Each number is 200 + 40 x the weight over its row's rms, rounded and kept within 0 to 999. Layers, rows and columns count from 0. The size before them is the row's rms in percent of the matrix's.

# layer 5 attention query, 384x384, rms 0.0862, rows 148-155,180-187,212-218,244-250, columns 0-191
088,211,257,183,186,224,175,176,203,245,160,184,198,191,226,185,235,165,199,191,218,158,266,245,192,252,208,205,247,197,207,182,186,241,260,227,148,185,170,133,114,131,248,236,214,198,181,169,188,226,211,203,193,232,155,172,251,150,251,201,169,211,142,217,174,240,191,156,243,186,183,172,188,131,135,223,225,172,187,197,176,161,215,260,231,211,229,215,182,204,181,252,201,162,243,151,168,138,161,135,164,189,192,225,161,178,145,119,110,155,255,232,226,153,230,194,221,222,202,132,273,239,159,232,270,309,150,250,230,168,147,224,207,181,202,154,158,291,170,205,182,187,191,219,208,192,167,253,202,242,187,225,184,161,169,168,169,175,219,163,221,207,270,205,267,212,211,198,216,215,187,243,231,162,214,146,175,247,228,213,267,141,209,243,163,96,186,232,245,272,155,168,197
100,276,221,185,173,126,194,190,147,279,164,223,207,141,134,221,160,257,199,161,265,224,254,230,188,223,131,263,242,183,171,202,219,173,241,176,201,201,132,189,99,228,189,180,157,241,187,202,235,217,211,197,167,178,170,205,199,235,220,190,230,229,254,271,204,202,147,201,225,204,169,250,252,201,266,177,249,210,215,150,226,162,173,161,175,157,266,206,185,254,247,207,206,221,229,211,234,199,229,193,194,173,197,160,231,137,211,272,96,166,234,204,244,195,229,195,194,141,195,203,234,274,118,169,236,293,173,164,230,158,245,197,215,155,150,189,137,175,190,212,236,187,190,198,148,192,145,151,127,118,199,316,221,154,224,191,176,181,243,193,217,211,254,249,210,248,260,215,199,202,150,200,154,187,217,208,254,215,201,182,170,209,155,155,139,236,237,197,193,204,167,210,234
108,246,168,193,179,211,240,140,211,118,196,230,269,247,256,231,172,212,136,196,200,188,249,192,224,234,309,181,182,199,140,189,224,212,215,194,178,231,167,194,292,208,156,227,244,204,281,221,209,191,197,151,212,231,250,298,175,160,124,223,212,126,171,215,212,197,146,260,207,220,167,202,189,180,118,193,175,187,224,193,214,269,255,269,167,275,152,133,168,214,232,212,230,197,137,259,167,127,251,231,230,179,210,200,233,183,133,167,212,229,115,207,262,213,188,192,130,277,194,222,172,264,197,137,239,211,232,153,149,245,164,190,237,236,288,257,193,116,202,228,246,226,216,200,198,186,240,189,280,210,166,212,212,161,224,255,204,176,186,223,199,208,218,197,256,214,185,241,183,219,264,218,230,206,210,207,171,242,250,201,174,241,288,202,210,208,210,249,233,228,227,193,139
093,174,201,176,199,209,212,175,234,226,202,215,176,168,167,175,243,190,202,235,204,154,196,153,205,233,202,130,178,165,221,198,158,189,244,241,201,203,249,235,137,206,169,188,159,232,245,223,179,203,239,211,258,177,284,213,242,183,226,147,185,312,243,179,184,197,188,210,254,224,205,244,209,205,129,233,249,207,248,165,248,165,171,167,203,211,199,150,213,241,208,226,249,218,184,179,234,212,204,226,233,169,205,224,208,83,216,124,168,205,232,170,200,244,124,136,179,238,254,263,197,146,203,219,209,149,226,227,193,263,314,183,224,119,179,174,243,196,223,222,195,218,150,145,157,281,169,221,257,160,219,297,175,175,210,153,178,173,173,178,220,200,237,198,179,228,171,210,182,244,187,147,165,275,171,237,150,253,150,187,203,168,169,135,165,181,175,223,155,233,131,221,223
096,189,190,187,172,209,144,195,180,191,191,191,233,219,204,177,207,229,269,210,243,223,189,130,197,231,292,219,215,187,118,241,170,159,241,131,224,156,201,146,183,157,243,207,241,193,237,223,244,196,220,283,210,233,194,193,174,173,198,198,221,194,197,165,200,160,129,167,179,256,303,248,200,210,181,193,259,185,189,246,224,186,218,283,216,225,218,204,251,206,196,212,171,223,177,176,262,174,217,154,194,170,267,196,157,198,210,130,228,125,203,215,118,291,225,125,137,162,181,227,127,111,210,185,229,196,170,220,112,275,236,209,234,234,177,160,203,133,203,203,222,202,169,209,152,179,184,190,205,206,195,190,199,296,211,193,233,175,188,278,211,230,217,133,148,209,175,200,145,142,203,227,248,240,208,176,195,137,149,242,220,251,196,309,180,238,222,236,188,194,174,155,180
093,172,187,277,194,166,223,221,188,259,232,207,230,132,209,202,139,215,162,200,197,228,186,179,225,257,131,240,163,153,163,178,203,255,196,143,131,134,279,192,185,212,164,179,195,242,177,255,236,237,219,190,232,222,182,134,268,212,197,164,198,224,146,182,150,246,186,217,173,127,221,277,256,261,309,199,173,196,207,118,202,212,190,203,250,220,117,205,169,244,157,262,167,189,185,164,269,166,237,155,151,186,226,184,178,168,166,170,320,113,170,162,263,219,208,298,180,237,140,169,185,198,231,226,152,191,180,233,165,196,246,170,222,179,247,169,166,224,229,219,260,161,243,252,192,174,200,175,142,210,273,260,163,198,172,202,193,122,115,179,238,213,165,160,80,281,199,170,224,150,165,157,196,236,190,214,174,238,258,144,223,147,217,208,194,178,199,224,141,247,203,237,282
093,198,220,150,160,200,165,234,179,228,166,181,182,224,228,156,153,285,216,158,202,199,251,195,181,184,150,182,179,242,218,214,151,163,250,260,182,185,298,170,145,258,223,223,153,148,228,184,143,193,178,166,170,198,159,245,154,167,188,219,215,268,245,227,212,259,224,155,239,183,232,189,218,217,223,184,166,202,229,230,211,192,208,267,221,146,180,253,200,155,207,134,150,192,254,209,152,170,187,167,217,262,123,271,118,282,148,165,169,178,182,208,189,210,268,203,256,185,176,216,211,223,226,221,262,166,223,295,294,164,126,202,278,230,249,133,154,195,189,150,251,236,133,161,186,173,234,248,129,173,178,181,255,234,227,192,136,195,228,192,230,112,289,164,203,185,153,225,197,128,144,288,289,186,235,248,228,167,200,238,184,199,136,215,229,207,264,142,181,204,241,206,211
091,177,170,250,185,209,148,174,181,257,124,146,159,215,197,184,176,251,258,217,204,150,168,259,206,176,204,256,264,227,128,184,156,228,212,128,219,145,162,140,249,170,215,278,262,178,212,150,195,141,203,124,218,107,249,268,214,132,160,134,301,184,225,155,168,220,216,218,217,156,264,176,223,139,251,134,184,142,246,204,273,245,146,214,232,218,186,199,206,172,220,215,160,175,192,207,179,142,163,227,248,151,209,175,188,182,198,242,205,155,192,197,157,173,228,199,194,204,160,162,243,159,222,149,154,246,232,305,177,270,155,118,174,253,193,211,211,197,259,142,286,138,153,232,323,192,244,111,243,224,245,222,219,206,203,189,244,141,174,246,221,221,285,211,181,143,162,167,181,212,177,172,223,285,149,219,201,175,179,145,191,230,221,239,171,196,173,233,230,194,184,219,262
091,274,227,276,192,264,219,134,194,172,175,261,238,231,315,233,251,202,133,169,173,136,218,145,219,156,217,235,199,203,204,153,211,277,142,232,124,180,228,194,203,137,218,134,158,214,271,245,188,240,214,217,130,272,228,216,154,145,200,177,200,259,169,251,203,173,206,169,191,199,218,307,180,200,231,259,211,175,187,208,149,274,200,189,176,250,210,188,212,178,229,193,223,268,141,192,139,217,239,127,201,206,263,259,167,228,176,169,246,153,146,245,256,217,225,171,186,240,179,185,191,245,190,234,198,175,186,235,241,230,193,225,251,280,173,229,183,130,263,203,220,219,232,245,141,236,210,237,176,187,191,172,172,210,229,181,186,237,172,182,232,246,280,147,193,129,236,170,254,269,190,171,228,198,251,279,207,216,226,211,185,214,180,160,204,262,187,184,247,231,140,214,237
088,199,259,202,246,235,257,201,226,251,247,144,238,198,245,208,205,220,210,190,218,192,169,257,205,238,175,255,190,151,147,182,148,168,187,160,240,187,233,157,137,190,195,214,159,181,292,194,237,160,234,239,181,208,146,226,119,183,151,277,143,198,170,239,231,179,243,114,210,150,241,149,180,248,157,246,232,155,192,170,237,171,159,179,231,145,236,200,246,242,236,187,140,221,159,174,216,241,169,163,170,132,153,198,245,170,202,155,268,165,137,248,232,144,212,215,115,215,191,171,236,204,166,172,228,241,163,214,188,112,250,197,217,238,206,219,174,181,173,259,208,251,220,194,174,147,166,263,199,209,162,288,243,236,151,208,210,178,300,176,215,151,171,272,284,192,199,220,243,274,153,205,222,195,177,217,208,216,267,190,201,181,156,163,203,234,172,218,211,265,204,176,177
092,231,163,263,143,137,259,185,131,255,163,221,260,123,227,168,217,134,219,234,271,280,171,190,188,223,179,206,235,227,210,239,206,172,108,186,174,149,250,138,181,178,211,177,214,215,293,204,197,200,195,182,162,216,156,264,210,207,175,180,139,178,222,266,183,219,206,226,236,223,131,141,176,202,197,220,241,165,173,150,224,172,200,173,178,267,177,185,229,212,154,215,197,195,119,189,248,185,219,175,184,200,194,230,168,242,173,184,208,229,161,225,157,189,182,118,312,238,228,203,174,271,210,191,203,249,218,163,223,156,130,236,141,184,215,197,223,159,235,171,153,144,210,253,208,200,280,107,217,235,223,277,211,187,208,225,269,168,252,205,178,226,168,190,139,261,184,147,182,223,227,156,211,170,190,217,164,104,194,154,173,173,212,272,172,155,217,222,275,262,246,212,177
086,179,216,109,188,154,237,157,270,225,239,187,192,228,201,190,217,181,153,190,190,240,218,276,272,187,180,174,306,147,214,226,201,204,203,168,279,233,140,219,181,261,282,241,153,179,204,211,209,232,160,202,228,215,195,200,208,193,208,222,168,220,147,299,282,239,161,229,176,249,191,181,190,219,215,197,142,159,196,211,159,158,149,193,109,172,228,148,198,230,274,271,138,240,238,200,272,196,186,233,214,242,216,185,217,253,145,271,184,168,202,205,248,240,212,159,249,223,248,273,261,230,276,192,234,246,154,186,180,251,154,175,247,166,204,211,117,273,190,231,250,297,214,193,146,240,224,128,163,196,193,254,110,229,209,172,217,211,210,279,212,167,147,221,194,209,199,159,191,212,166,156,199,195,232,201,222,217,256,213,177,242,247,151,220,238,297,244,209,217,168,208,121
094,153,181,180,310,227,149,207,244,139,168,163,186,142,238,150,238,181,227,205,228,171,201,151,198,169,254,206,209,209,179,148,195,261,185,139,277,233,208,153,192,170,139,195,322,154,252,257,190,161,235,227,246,163,154,237,234,146,226,218,164,192,249,262,205,165,194,163,253,210,172,251,235,206,272,166,177,120,207,185,219,192,253,227,202,281,206,207,200,208,148,228,170,251,157,107,128,218,196,240,307,193,212,247,155,192,177,194,285,263,204,212,108,210,151,207,196,205,203,299,203,204,225,193,174,282,195,233,231,193,215,203,270,253,256,159,172,199,285,267,155,181,225,179,238,259,218,200,242,217,175,197,239,194,148,185,179,170,184,215,232,207,196,227,248,186,159,171,184,263,162,196,171,151,193,174,296,148,228,219,152,171,182,240,256,161,224,257,172,152,206,227,218
092,214,240,131,220,225,209,167,190,243,236,176,262,238,143,221,219,162,189,183,224,185,216,186,142,132,142,193,134,189,177,144,253,204,205,180,207,161,242,106,234,230,262,209,197,239,272,218,235,206,180,284,153,220,168,218,197,246,208,207,277,174,191,244,177,211,175,185,249,156,241,222,179,239,221,239,167,148,148,172,255,253,297,186,250,224,207,193,225,155,135,222,175,227,278,212,237,215,212,257,188,150,162,208,185,172,227,152,308,227,272,139,259,218,151,149,241,239,205,131,213,205,193,232,152,165,165,209,135,238,262,232,214,182,192,153,199,164,178,205,189,177,216,142,204,154,242,165,268,213,198,155,177,240,211,177,152,181,115,111,210,136,231,204,137,175,156,171,225,176,174,283,169,134,175,104,162,178,162,214,218,230,250,126,210,262,240,225,211,215,161,242,210
095,216,210,204,223,275,131,218,196,151,180,249,161,223,203,241,224,213,178,139,253,184,248,218,134,206,164,214,170,211,184,222,195,163,262,233,183,223,224,166,152,148,108,180,223,191,249,218,254,195,317,184,137,229,226,147,157,183,219,205,191,212,175,202,199,180,130,168,256,178,183,257,99,202,171,184,207,196,210,250,219,190,282,254,178,224,120,179,227,185,250,190,230,134,206,101,221,202,192,192,183,223,198,207,213,194,251,198,226,191,226,240,175,213,167,76,141,174,251,219,123,216,247,252,164,213,279,157,245,115,267,202,234,149,197,224,187,177,172,222,233,196,288,218,171,257,172,151,125,231,139,259,231,254,247,169,254,213,246,142,160,220,229,238,221,206,194,200,205,183,164,188,219,150,223,246,211,233,166,187,156,240,233,150,189,176,234,225,206,238,186,193,203
090,185,181,239,276,181,188,190,170,184,201,230,170,262,230,179,221,162,153,171,151,250,138,193,237,159,165,216,227,187,155,111,168,183,252,107,249,214,230,171,152,156,147,201,266,186,196,271,218,174,188,207,185,179,240,186,180,207,172,196,147,167,197,223,231,187,228,118,173,168,193,174,189,224,164,146,204,143,158,200,198,225,212,196,208,227,226,267,195,174,208,212,177,293,255,151,228,154,198,247,246,220,206,174,262,234,256,184,172,174,125,208,215,251,143,269,147,225,113,176,216,201,231,268,180,158,191,216,248,179,181,212,172,199,235,105,266,218,174,207,158,258,196,85,254,185,185,220,213,218,164,227,123,205,183,257,173,214,202,241,133,202,211,151,239,254,164,258,236,160,228,205,196,216,197,147,291,228,206,158,178,223,261,223,180,225,229,224,146,270,213,229,157
100,252,101,257,214,249,182,218,176,211,158,180,169,146,221,212,206,171,224,154,184,202,172,231,121,210,199,248,277,212,210,131,209,232,184,220,223,164,178,200,172,180,155,222,110,249,306,169,261,221,175,199,176,178,149,284,149,183,199,234,207,221,195,221,196,150,186,177,182,150,281,171,220,194,242,251,236,224,233,219,211,128,251,237,101,177,217,218,196,198,213,188,190,125,185,242,197,136,151,196,297,152,200,274,216,171,150,190,207,160,245,148,251,206,278,264,214,214,84,182,275,254,206,240,213,250,200,247,217,202,147,257,217,219,191,203,207,183,156,266,203,313,241,182,139,290,196,275,234,178,198,226,148,233,210,142,108,208,123,167,218,191,296,226,301,211,174,163,216,243,200,262,190,156,301,264,267,174,219,225,230,209,256,214,175,238,133,178,245,160,181,169,218
106,229,262,200,186,182,221,175,165,188,221,223,128,245,196,188,197,179,165,196,175,223,202,184,184,216,133,159,228,204,107,251,246,225,197,197,227,169,187,172,169,108,124,161,149,221,266,188,221,170,124,139,154,98,206,190,229,317,260,230,178,160,191,221,152,169,222,207,248,141,171,187,193,234,178,161,279,205,240,184,214,271,171,187,166,208,238,212,229,189,241,289,227,231,174,219,167,265,186,256,205,159,220,140,221,191,264,210,219,166,190,138,229,147,190,196,224,178,206,166,213,209,165,188,155,176,280,268,173,120,220,191,232,139,210,144,140,120,199,207,253,195,109,196,145,229,145,214,260,123,201,228,225,310,154,199,237,194,167,233,211,233,211,253,208,207,189,232,204,227,219,185,230,220,133,220,226,179,194,242,100,164,186,210,216,232,198,179,220,215,153,198,214
096,183,162,226,263,195,193,189,212,232,258,163,174,198,219,174,149,180,119,231,195,187,170,242,254,187,251,237,206,269,206,187,164,201,165,140,196,211,236,146,255,256,188,196,220,216,184,209,167,183,139,179,182,222,205,230,173,211,121,182,252,136,191,237,248,251,187,194,173,179,149,265,248,190,195,197,274,249,215,216,153,193,214,249,157,258,195,184,224,189,217,307,192,231,215,209,202,183,205,165,193,223,251,182,197,234,243,250,183,87,234,209,231,245,157,178,229,129,240,121,188,260,191,176,171,219,164,250,89,196,201,148,190,242,205,93,239,222,242,213,265,234,181,171,198,161,167,162,194,203,179,202,232,175,145,205,190,220,163,163,197,194,196,214,246,143,180,218,194,229,249,150,211,196,216,159,177,206,274,167,130,210,187,195,147,114,171,250,214,188,148,133,191
105,223,189,198,222,109,157,174,155,149,265,203,185,205,243,199,188,225,303,232,182,291,147,197,224,170,217,195,193,215,172,277,239,180,270,188,163,230,169,263,244,234,169,207,190,212,225,239,183,293,221,156,252,234,200,233,248,152,234,170,89,174,210,190,160,192,240,198,238,176,229,215,204,194,238,223,177,146,182,293,262,278,173,211,184,201,207,197,241,229,202,204,201,189,290,259,249,112,255,238,229,176,276,211,229,224,246,90,224,185,156,234,170,161,173,164,227,157,202,156,196,172,290,229,241,166,227,125,201,205,227,206,166,225,277,180,224,197,175,219,186,224,158,159,152,181,175,218,219,208,159,199,163,230,204,173,149,218,118,212,253,182,138,172,128,134,208,211,232,204,206,208,188,239,217,187,204,233,225,204,173,143,214,123,211,208,248,196,165,281,148,221,137
104,155,161,217,177,232,171,152,203,157,147,169,161,160,205,246,188,195,190,172,238,223,139,192,229,211,225,222,251,240,198,270,193,221,140,219,191,241,208,165,164,174,216,199,224,213,162,250,223,211,232,227,277,276,174,211,169,225,197,194,128,211,221,206,174,144,135,243,181,145,237,285,200,203,302,232,269,166,284,179,215,166,198,183,194,321,207,178,193,210,181,212,216,224,143,153,199,279,188,130,194,192,254,220,229,197,273,185,252,230,112,259,189,254,193,192,154,235,200,287,144,188,161,212,238,203,251,208,172,177,210,216,174,253,148,205,174,247,231,240,297,183,208,221,164,202,184,194,151,220,179,170,188,124,205,161,144,104,197,201,180,225,204,221,199,207,227,136,159,236,212,222,199,209,194,222,231,139,181,257,189,201,231,217,161,115,204,171,199,249,208,120,200
099,214,112,214,167,208,159,142,214,186,205,165,198,281,177,210,160,202,155,154,167,121,185,181,329,218,186,285,188,199,106,231,210,227,181,178,200,165,211,231,293,176,104,246,269,224,159,173,212,171,150,186,244,204,200,142,228,176,93,259,192,197,186,170,192,136,216,177,254,135,285,233,229,162,250,194,211,244,184,207,205,158,182,225,209,258,262,183,261,191,229,230,193,184,213,227,233,226,213,179,194,223,254,235,219,86,200,201,210,263,158,287,189,189,201,150,193,115,209,213,226,253,212,173,167,198,140,189,139,200,195,192,151,189,203,206,197,274,277,226,272,194,260,245,180,213,195,241,222,208,124,199,202,200,125,195,130,186,170,167,204,265,212,198,225,221,251,174,223,185,218,217,221,172,227,209,197,157,232,186,183,230,210,158,180,143,218,257,168,233,165,235,228
107,257,272,200,202,187,176,201,227,260,159,280,135,169,184,161,223,230,226,104,254,212,287,239,263,209,188,185,252,215,211,221,251,267,178,159,160,189,255,192,196,177,177,304,140,225,245,206,233,249,176,260,175,182,110,201,214,242,233,183,271,137,185,228,174,164,222,169,186,144,197,176,259,239,245,221,208,197,203,224,191,251,196,231,156,185,163,219,167,159,256,206,224,215,131,238,182,156,204,245,227,207,161,217,113,261,195,174,213,150,163,162,214,228,245,179,203,139,186,126,226,211,145,294,224,291,203,230,214,168,189,178,196,167,196,90,196,172,247,217,294,177,219,257,137,135,225,222,220,138,227,220,212,257,142,187,180,215,187,261,312,185,177,173,194,212,242,205,179,215,210,224,200,153,233,257,112,141,181,181,142,158,139,214,160,219,208,110,284,163,164,223,173
081,221,214,207,227,140,165,143,273,168,217,197,190,159,218,189,151,160,196,221,255,282,186,194,210,263,235,162,211,204,179,261,255,205,195,205,260,135,215,197,194,184,214,240,152,127,141,222,202,169,207,220,147,187,250,152,226,259,203,280,218,162,191,173,191,173,237,184,162,182,187,192,200,225,191,163,190,157,215,233,257,114,215,162,257,230,225,266,216,160,187,189,186,226,206,147,160,180,197,162,262,134,177,248,194,218,292,181,167,152,147,161,202,251,259,182,180,239,160,257,206,158,152,222,273,175,189,212,212,195,203,195,196,177,165,242,270,189,188,231,258,222,315,174,246,195,162,256,264,169,254,239,175,167,201,220,180,157,164,234,255,167,151,143,215,205,203,173,239,235,236,216,162,128,166,220,225,248,256,207,226,202,192,197,198,187,202,189,175,205,118,138,208
092,188,116,234,208,161,208,198,180,199,207,189,211,239,231,216,187,170,188,191,228,241,163,225,130,214,227,214,236,191,142,196,182,209,286,224,228,215,184,234,201,252,218,163,206,199,136,244,227,140,264,264,208,248,162,231,209,139,199,182,170,225,196,247,187,228,203,203,117,246,161,233,198,233,149,247,199,233,211,140,254,155,183,262,233,184,183,209,235,198,181,182,180,210,199,231,179,144,188,181,169,149,302,199,157,216,168,187,187,146,229,224,195,264,220,229,173,184,176,192,216,298,233,201,200,180,180,184,201,214,213,193,190,202,213,338,102,179,235,204,180,151,157,170,240,172,263,169,196,221,224,156,238,145,200,255,145,199,311,224,201,205,222,240,250,111,130,165,231,132,97,166,160,196,135,178,183,202,314,179,188,177,151,203,190,165,315,280,212,174,248,211,210
090,146,192,211,195,199,184,242,177,209,184,189,180,167,144,302,194,269,115,212,223,197,260,202,248,227,275,171,288,239,154,249,170,232,92,119,189,215,213,151,222,171,167,205,177,215,160,166,224,234,233,192,191,164,223,180,210,251,259,130,211,165,225,172,183,229,189,250,155,184,178,165,183,175,177,171,156,121,222,218,173,165,276,199,221,166,241,174,167,184,163,186,161,190,271,190,154,193,185,128,295,168,160,253,218,167,227,133,209,152,178,221,177,217,224,172,146,203,206,174,151,139,131,208,223,171,236,198,174,301,135,152,254,197,128,125,182,213,207,228,255,221,258,172,161,238,216,227,203,110,156,212,231,277,163,201,243,232,168,213,285,241,280,152,201,260,219,185,169,247,216,234,245,177,176,192,192,164,179,128,294,238,285,217,189,164,187,150,218,218,225,180,204
098,186,203,163,207,234,222,237,175,244,248,190,164,195,201,153,184,203,142,170,233,133,244,138,172,191,162,186,261,123,183,189,183,188,217,224,185,255,205,172,205,146,152,230,172,136,237,201,232,213,269,151,272,240,122,202,273,165,196,156,218,174,127,165,190,214,183,176,171,208,211,195,209,223,247,239,152,238,242,141,240,231,227,154,219,187,193,245,109,232,232,242,254,85,261,262,221,194,144,188,97,108,224,160,156,239,203,184,258,237,209,241,230,242,113,256,151,187,157,193,161,198,275,217,138,178,185,158,180,236,230,181,147,171,222,131,227,168,236,137,184,152,251,180,149,222,248,198,232,267,190,205,224,131,210,164,157,168,229,213,184,180,257,237,187,182,183,218,222,222,261,264,194,184,282,214,122,207,277,211,96,180,226,210,132,191,185,221,167,250,192,261,223
105,226,107,220,117,237,284,119,155,175,171,235,223,205,156,188,226,214,206,185,167,197,266,183,240,182,218,224,162,242,239,137,206,223,162,188,245,266,206,254,223,157,136,171,249,163,236,208,180,274,200,180,188,205,172,217,170,236,96,237,139,226,190,196,142,141,219,158,247,174,144,228,139,273,254,231,209,121,252,244,188,152,240,164,168,207,210,209,289,182,276,269,224,183,218,235,146,226,219,202,251,194,172,246,232,157,155,211,259,196,110,222,160,173,219,143,196,293,176,196,224,287,201,233,180,230,184,227,196,215,196,202,199,239,187,194,220,274,235,208,149,191,197,208,215,224,249,230,176,192,143,209,191,204,208,203,214,254,199,193,195,166,211,264,227,140,186,243,228,235,187,200,234,184,154,232,184,135,195,199,193,199,279,196,282,176,218,199,128,202,219,151,194
102,136,179,214,143,216,195,194,207,185,164,196,182,235,231,222,244,236,140,235,167,237,299,248,253,153,190,180,190,212,186,184,212,223,182,198,208,149,218,164,192,127,200,213,247,186,239,203,266,129,237,220,217,167,149,184,144,261,170,160,156,199,184,138,171,191,227,222,196,167,218,193,195,154,221,143,153,210,158,206,251,181,241,277,161,213,213,220,215,228,203,148,234,174,230,201,159,292,222,154,194,268,235,247,197,220,151,205,227,142,186,230,190,253,179,134,184,186,195,313,159,164,255,230,178,172,146,89,194,213,172,218,205,239,134,232,113,246,157,230,159,180,255,158,249,196,185,160,194,175,252,196,205,293,205,204,176,188,143,241,196,199,201,244,171,177,219,204,219,132,185,175,178,209,241,258,133,160,172,188,168,155,182,129,196,225,199,98,221,147,211,269,129
091,243,248,232,206,233,175,192,241,189,208,278,180,188,223,279,231,202,129,182,173,112,247,241,304,248,240,181,174,255,191,155,202,162,170,240,206,152,193,181,215,175,147,161,201,196,207,235,172,213,215,201,150,176,167,197,285,288,173,173,213,218,280,214,167,128,248,211,216,149,213,152,179,217,238,306,151,193,202,223,304,139,199,269,183,162,188,258,206,173,176,155,225,224,188,123,267,182,194,146,257,214,202,183,248,196,162,218,188,158,242,236,164,206,218,210,200,179,243,242,152,206,191,230,195,168,242,251,219,178,232,276,258,253,210,225,254,211,180,253,241,261,170,213,171,220,262,228,141,168,219,205,218,218,208,243,162,132,245,192,263,203,207,131,246,130,157,220,232,176,143,215,138,165,185,276,221,210,199,240,231,196,174,198,211,195,212,192,162,259,198,214,165
# layer 5 attention key, 96x384, rms 0.0851, rows 52-58, columns 0-191
084,86,246,213,115,184,181,180,188,251,262,189,252,170,168,197,184,172,207,168,169,205,194,149,196,228,226,162,150,227,200,164,167,204,230,205,235,189,204,124,156,175,136,184,241,204,247,172,84,233,208,178,153,254,259,142,217,151,299,161,142,158,221,169,192,174,239,214,230,239,139,138,253,222,194,231,133,156,178,141,164,301,107,175,229,220,237,177,184,169,214,241,217,167,192,243,299,214,203,283,115,266,193,185,163,251,174,162,136,186,247,236,216,168,217,172,228,180,214,163,205,222,203,115,147,167,199,225,213,189,180,169,266,164,243,228,209,221,232,213,235,173,166,230,205,203,268,204,113,251,181,206,218,102,202,195,182,123,187,221,148,109,185,202,276,261,217,203,205,255,161,188,241,216,280,127,167,244,235,195,218,156,151,169,188,174,161,177,197,171,246,198,241
088,197,152,143,224,209,192,225,238,174,217,246,309,153,261,237,147,229,110,189,224,141,237,218,240,152,168,173,155,218,212,232,219,210,172,210,159,199,225,193,280,249,168,275,157,225,156,194,205,174,217,211,177,230,248,218,204,271,191,289,175,118,239,244,197,176,181,210,139,193,273,231,259,227,225,266,193,226,173,276,174,178,211,187,200,220,168,249,178,149,205,185,202,149,222,210,138,188,154,147,195,141,204,184,260,206,177,231,147,203,296,204,238,232,190,259,227,184,211,228,190,176,197,159,285,230,224,161,197,218,264,258,166,187,161,184,200,163,201,225,152,177,213,240,251,135,234,234,201,192,222,123,202,95,199,211,156,213,161,231,190,179,237,236,249,184,170,187,194,172,165,200,116,206,264,258,213,302,130,178,142,245,290,121,222,126,165,179,126,158,232,225,205
095,161,176,230,202,164,184,166,212,196,161,201,257,187,134,173,218,178,212,123,224,208,177,137,192,288,196,147,198,194,191,194,203,190,207,250,183,193,191,246,124,287,275,261,205,155,169,258,166,224,226,186,177,211,265,250,219,196,197,269,150,176,148,198,181,184,203,242,192,232,233,262,181,178,202,192,188,165,223,268,227,164,178,191,177,185,251,186,129,173,212,194,272,110,254,243,142,214,253,201,222,180,162,251,195,231,185,194,228,292,229,198,165,136,208,247,211,224,190,247,226,226,202,182,247,205,241,135,267,210,243,128,155,188,166,233,205,224,183,251,172,210,206,152,214,105,162,212,191,207,229,201,188,237,257,239,178,134,286,186,204,185,205,243,146,139,210,205,111,194,186,227,128,193,210,202,182,185,196,196,133,227,248,205,182,209,192,132,234,243,136,198,242
093,177,265,184,183,207,230,249,210,260,167,258,160,221,158,170,215,182,194,170,162,164,212,183,220,208,212,255,154,239,335,191,214,160,216,222,192,188,167,241,277,140,139,185,129,157,213,236,187,158,223,224,240,127,187,247,184,198,189,193,211,189,112,251,272,175,223,278,254,213,272,214,217,238,252,183,227,155,202,191,235,197,196,243,182,238,191,251,190,145,238,180,167,239,235,165,179,155,236,183,203,347,180,213,232,192,153,226,150,210,224,93,159,201,148,227,197,198,217,265,224,158,163,162,239,176,70,224,169,161,169,175,183,130,148,217,245,191,152,220,177,173,197,161,149,232,206,158,206,260,320,240,223,193,188,212,202,158,195,166,193,223,230,164,282,269,184,251,197,310,264,227,211,213,195,210,170,107,215,198,161,184,245,220,193,176,175,234,239,180,256,132,181
093,277,157,222,169,234,208,214,225,92,178,236,166,291,190,181,161,142,257,168,139,164,188,196,183,251,254,228,195,213,197,203,318,181,220,168,200,194,166,249,233,191,226,183,192,243,169,210,214,212,165,214,172,196,146,218,237,201,195,204,210,160,238,235,224,173,220,143,197,218,205,162,214,239,195,248,191,231,140,209,180,237,237,188,215,150,181,197,204,173,200,174,264,213,166,256,167,131,221,181,217,232,224,176,237,238,210,131,159,246,248,229,188,122,194,150,211,90,215,198,189,213,192,199,208,216,160,186,170,221,208,189,136,200,241,185,219,163,178,156,302,146,221,148,149,152,165,178,273,191,224,133,211,236,215,195,201,137,147,144,188,164,254,100,163,206,196,227,154,226,282,220,230,203,155,187,87,162,213,143,220,198,257,227,223,148,192,106,195,249,129,235,187
093,210,156,197,326,194,272,217,163,236,187,232,194,228,168,176,211,276,158,251,213,215,220,197,215,197,195,240,214,179,249,212,141,156,249,237,224,179,187,181,215,136,176,228,231,148,154,215,202,278,202,134,245,172,203,218,220,170,247,232,199,172,158,253,179,218,176,166,203,199,153,182,281,221,229,156,181,188,267,196,196,192,215,143,226,222,232,232,227,271,225,202,215,200,208,176,188,157,206,201,191,128,151,194,152,226,143,272,220,195,158,186,152,199,147,237,283,166,274,141,166,146,159,171,185,177,199,186,223,117,276,271,224,209,245,135,104,83,172,298,182,246,235,183,194,218,172,166,262,175,160,271,227,198,271,245,195,208,166,190,200,224,178,214,179,203,202,179,178,158,194,187,212,164,227,207,174,158,218,147,204,252,212,123,203,222,145,191,218,182,241,158,126
092,168,253,211,177,195,280,187,269,193,239,227,135,147,195,168,196,170,256,212,238,189,151,178,176,164,175,232,188,234,174,193,74,209,168,182,158,195,225,256,252,223,224,183,217,216,143,219,167,197,241,183,196,122,295,163,227,197,131,161,200,239,167,176,185,262,154,281,230,200,177,256,165,170,229,206,210,253,187,224,224,224,209,149,171,200,200,260,190,221,197,165,195,274,184,157,172,182,196,154,257,213,263,215,258,104,264,224,199,253,157,181,209,148,175,217,243,217,205,272,248,168,120,177,239,171,182,181,158,176,214,185,169,231,133,194,200,234,150,258,156,245,207,253,314,185,176,250,230,239,172,212,213,192,133,234,113,195,222,233,250,195,195,147,258,217,301,262,267,192,178,159,220,192,148,168,193,198,165,250,251,206,96,179,165,193,220,222,169,155,225,200,187